{
  "n_layer": 16,
  "d_model": 384,
  "n_head": 3,
  "n_kv_head": 1,
  "head_dim": 128,
  "d_mlp": 1024,
  "vocab_size": 8192,
  "activation": "swiglu",
  "norm": "rmsnorm",
  "norm_place": "pre",
  "norm_eps": 1e-05,
  "positions": "rope",
  "rope_base": 10000.0,
  "rope_fraction": 1.0,
  "qk_norm": true,
  "attn_scale": 0.0884,
  "bias": "none",
  "tie_embeddings": false,
  "parallel_block": false,
  "init": "uniform",
  "init_std_qkv": 0.0147,
  "init_std_o": 0.0,
  "init_std_up": 0.0147,
  "init_std_down": 0.0,
  "optimizer": "soap_variant",
  "lr": 0.00501,
  "lr_mult_o": 1.19,
  "beta1": 0.95,
  "beta2": 0.95,
  "lr_head": 0.0083,
  "warmup_steps": 46,
  "schedule": "wsd",
  "decay_fraction": 0.693,
  "decay_shape": "linear",
  "final_lr_fraction": 0.0,
  "batch_tokens": 131072,
  "seq_len": 1024,
  "doc_mask": true,
  "train_tokens": 331600000,
  "steps": 2530,
  "dataset": "wikipedia_en"
}
Each number is 500 + 50 x the weight over its row's rms, rounded and kept within 0 to 999. Layers, rows and columns count from 0. Numbers have three digits each. The size before them is the row's rms in percent of the matrix's.

# layer 4 attention query, 384x384, rms 0.0967, rows 70-83,197-211,325-338, columns 288-335
102:437439513563524522481501456472498551440516461401483452391550504504540475520468532497479590482445526490485506503429420455469518496522582514459525
097:489555467590519500495437460518450493436449513579406473503618507481415590389517525552443425535543500476463492438511537508510443497450507534512442
091:463506492472514447541496480464551527496488542378525537436549433431348487574458458565555495497585554534459451538531470506390542453519475442509573
099:545522419472462446494556436499568459533491529407533499482443445491416544470480503507518626437516465584569510520530484457564546461566530495489513
093:580541518464514466437426483412543479529495470564471601475403462457429455460358540471491497422493547465542502455577529425488500560464456453453484
090:460558463448465610567416473468519505631499419567455500516501559496555527476489552429469558472522462483607533497514530505481498537489475514549529
086:578557480580621388419466504518414503500532639470483571474454504565552526503478458542459551554384515544492535497391510443456483589586517453449528
088:516427454516553457418560416530500484445537510478409553609536537429416490506521427393542587507477458447410536575484475504516479504453536474472499
094:576553493488519511453502494422555476554446432561517422453451517431449390424476538470370520582468496497537530378489478543615516510507572463515488
089:515516449557456507464439487526526504592525588465498501599389552576589474480500467418553504555437446497533428422522457450504551561513580543493470
086:544532451462420467573433449504477559539515472556427510490472421464646489507469504511498454404582452513546425535583553562531569481444569508471431
085:478468516579472455629406451497463490444444436476500599593357482426502534434549564486505587507537477577510503453408455490447440525451574482540419
088:466418598466484548504440470513554489603443446451463522550499455545466486454577490513482483561526474372480488579452515462519489540534493492573462
085:466522393496476505554499564588466539515485579457509487414558460470532597426487505556510506441533509486473573442539401589444492487490433485493567
090:559563551507431574484573417514505479552487565508490583472484525600552585505483526513578442495448483502498576546487505458495500637503573518521464
088:397525461482434489484496465528498499519529524501477495544461455467464570554625473436466505388535445463544428564519376410378456488594525534439487
081:462469415536525522539504539450482533530487573478544512623434451501406509517540456564477469512582412470518525490518455460515480549532531491526552
087:488439456468554516449385477530514561557475519472444532442608477487480548466517488533522455467443555587496548469394505541537586593454537459513506
083:566534461454486443437423496521453544465460490566550515435473462440521421457592482509532472537467464542546585477543540465464486435528598536577435
099:510496561516464513547444463435585448562584494492520577418430500468480427515444481465543484361496470543453591449528676430442482509502452484525460
084:510524460398407530474446495500385460425474508516462479512510457558437459515493421529495434458551376508463491532544454547476428453554546379535482
092:522509559527546465492516606501361513613423498541506528436439521466484469580379419468507599533526443436545481521434562395505427564540544505517532
099:532496473540479496484489545440447388582515557460460474472441583529471469496473508529498509423531541414523452437487512469449493499447501525396401
100:561523523463462497529476589422437533500447505462491497507426468520508435481525506488473447507435558372493470496430554477447505471495601523496467
097:544441573536458419569514539431522525549569512493505501474451480412549537584531486444502513515499566579517477401544582507517503507579521533396526
094:518576480482447410486463406381517510441424473521449441431503473600432504463507598377543591458475419462574410505454594530416486507464570602508540
090:450488471482480483514539502400478506589559345532391472538406495455477528576538484507528506547532495476513458460524479547480525438507520482397517
100:472546476511439550547525472587559496495474409502520549505534435546493488486512477525498580432543429496515460607572472507543521568445548421540537
090:526579570452489490494476588545565509475481542504438539457543549519560482533603511547434467451507573429552422523505509457450519578441491438531520
086:466400489540443422511496504492388583546643562433480470440508616495448427558501453460501412545534384569460478465489502432498508471435583552393487
093:506532491488463547519535615608555509546531454534497533419491543471485548543634498613494537481555563480484496544483454490507544477476560549460568
097:475544522484391485426503512576489548463610556473490462487548475489487580507509494560556460498524456525514526492455511485496508616545566466472550
091:466588468517489380478539555526497427512479451489571506442559527536523582493556527423530526468562594496388537414477417442475522559509500483501495
091:506470461551474554532604436494561481538434515508454478530529448530602562514603490424506548536484626568479520521518529499528666368455503604473490
091:543459471469456503386525575454567487517517555542566497508499438463539487485552473530477466486499502549536426530449482443567432554507469520461438
096:581485490498393589475499484430457468489407532452477538459548446434559498496563529447415526533577529543506614485553583513455536472559496547533495
090:443420570448494465514523525514552421457607438485540498505533486486483439411440449456570493475460471336506461501413522451608503521590485414506533
092:508502462429504450463439558494513459432391456480419568546440556461498508501558520593505571555551515499478458535493460438562467531420526397539517
098:476594399522462497455503463466506515474481617515482463438498493486507492475441563527452453525546458464475399499425490544503544548521585531414393
098:493442529524538527538456444432496468430393428531498496583508559472584468489511569556458413506500556452564569470452501466526556425553455518508471
090:454559500507493420456454552511519476479445480580406380462457525432455505418540539475433559488545454397450440545499445489486432501543508482428473
090:565504434540557518589569439479502509459518566450548593547530474538497505494469539473396428518510497549507489528508449511462385531563510554518504
094:509447471482487451502524531525536386519431541513405581414486523437473492537529531553460534462446480518453434510373562517391487474481522412569508
# layer 4 attention key, 128x384, rms 0.0935, rows 69-82, columns 288-335
084:442418470495536505518574541528458507473426474517493471527475432457584511611536439418421559533437551483454501563566501467535448360497517504540615
080:539545551551445510468474550477529486508483587570503555506529405528500495504473531569539495605505477469488506484421552630618525445471518421564543
081:494458547486415487443414440547504510447523453541500507435563470476486500571478463457468546448527420489570449520605643488539484553424458436485603
083:499640534581453469474546518476478482471403536472553488521457485593469510515482457412434490483479382434433485520530535519497487483510547542471540
082:447505549500529468642575479454512544517553514488506598493439566497489509457469528553560495553565508430476402423467478513529502500464514497489485
089:518445430567470499495489508589434501507463524521493410565575553498578588615564445572526502542503456430447408568512422499512495485502489567506442
086:505508517394520551513535559525466593468362484494486453452509431505516564501523549525515547530479607481431406484526559479557529578572571531511465
080:568526540442483536532513433445670465509486472447510441482567432562463501472573604533465499498618447486549528558589491540467501422382515469502524
088:471479509491536492477495482545539498492472509556560554479599419596631507519432544465427415518468514555439504501516497503479524499610472476550496
090:411446503543500431439417440562478407552528510535564500540594505479480490612537521573552563477431509564559499557580524436524589553558434480508482
081:524572446380561599540539471541441456497435410508487434414546413488534541487462498512519475478473491499593548565450485487496524556362417485518489
079:555494493545485598433548568528453530508487506494506543553545488583407502478462478524543532605468451470455530405537471488472553489525344568532504
084:508523432422573511545558444507502510525462535423483447400493547616514493441397507533457485516530512515510484520500596506587524496448549575568488
086:526530535514566454443524489475533577515410576524491490418518537514562541360507433547491435475566552508434497483475527342504536490467428547478536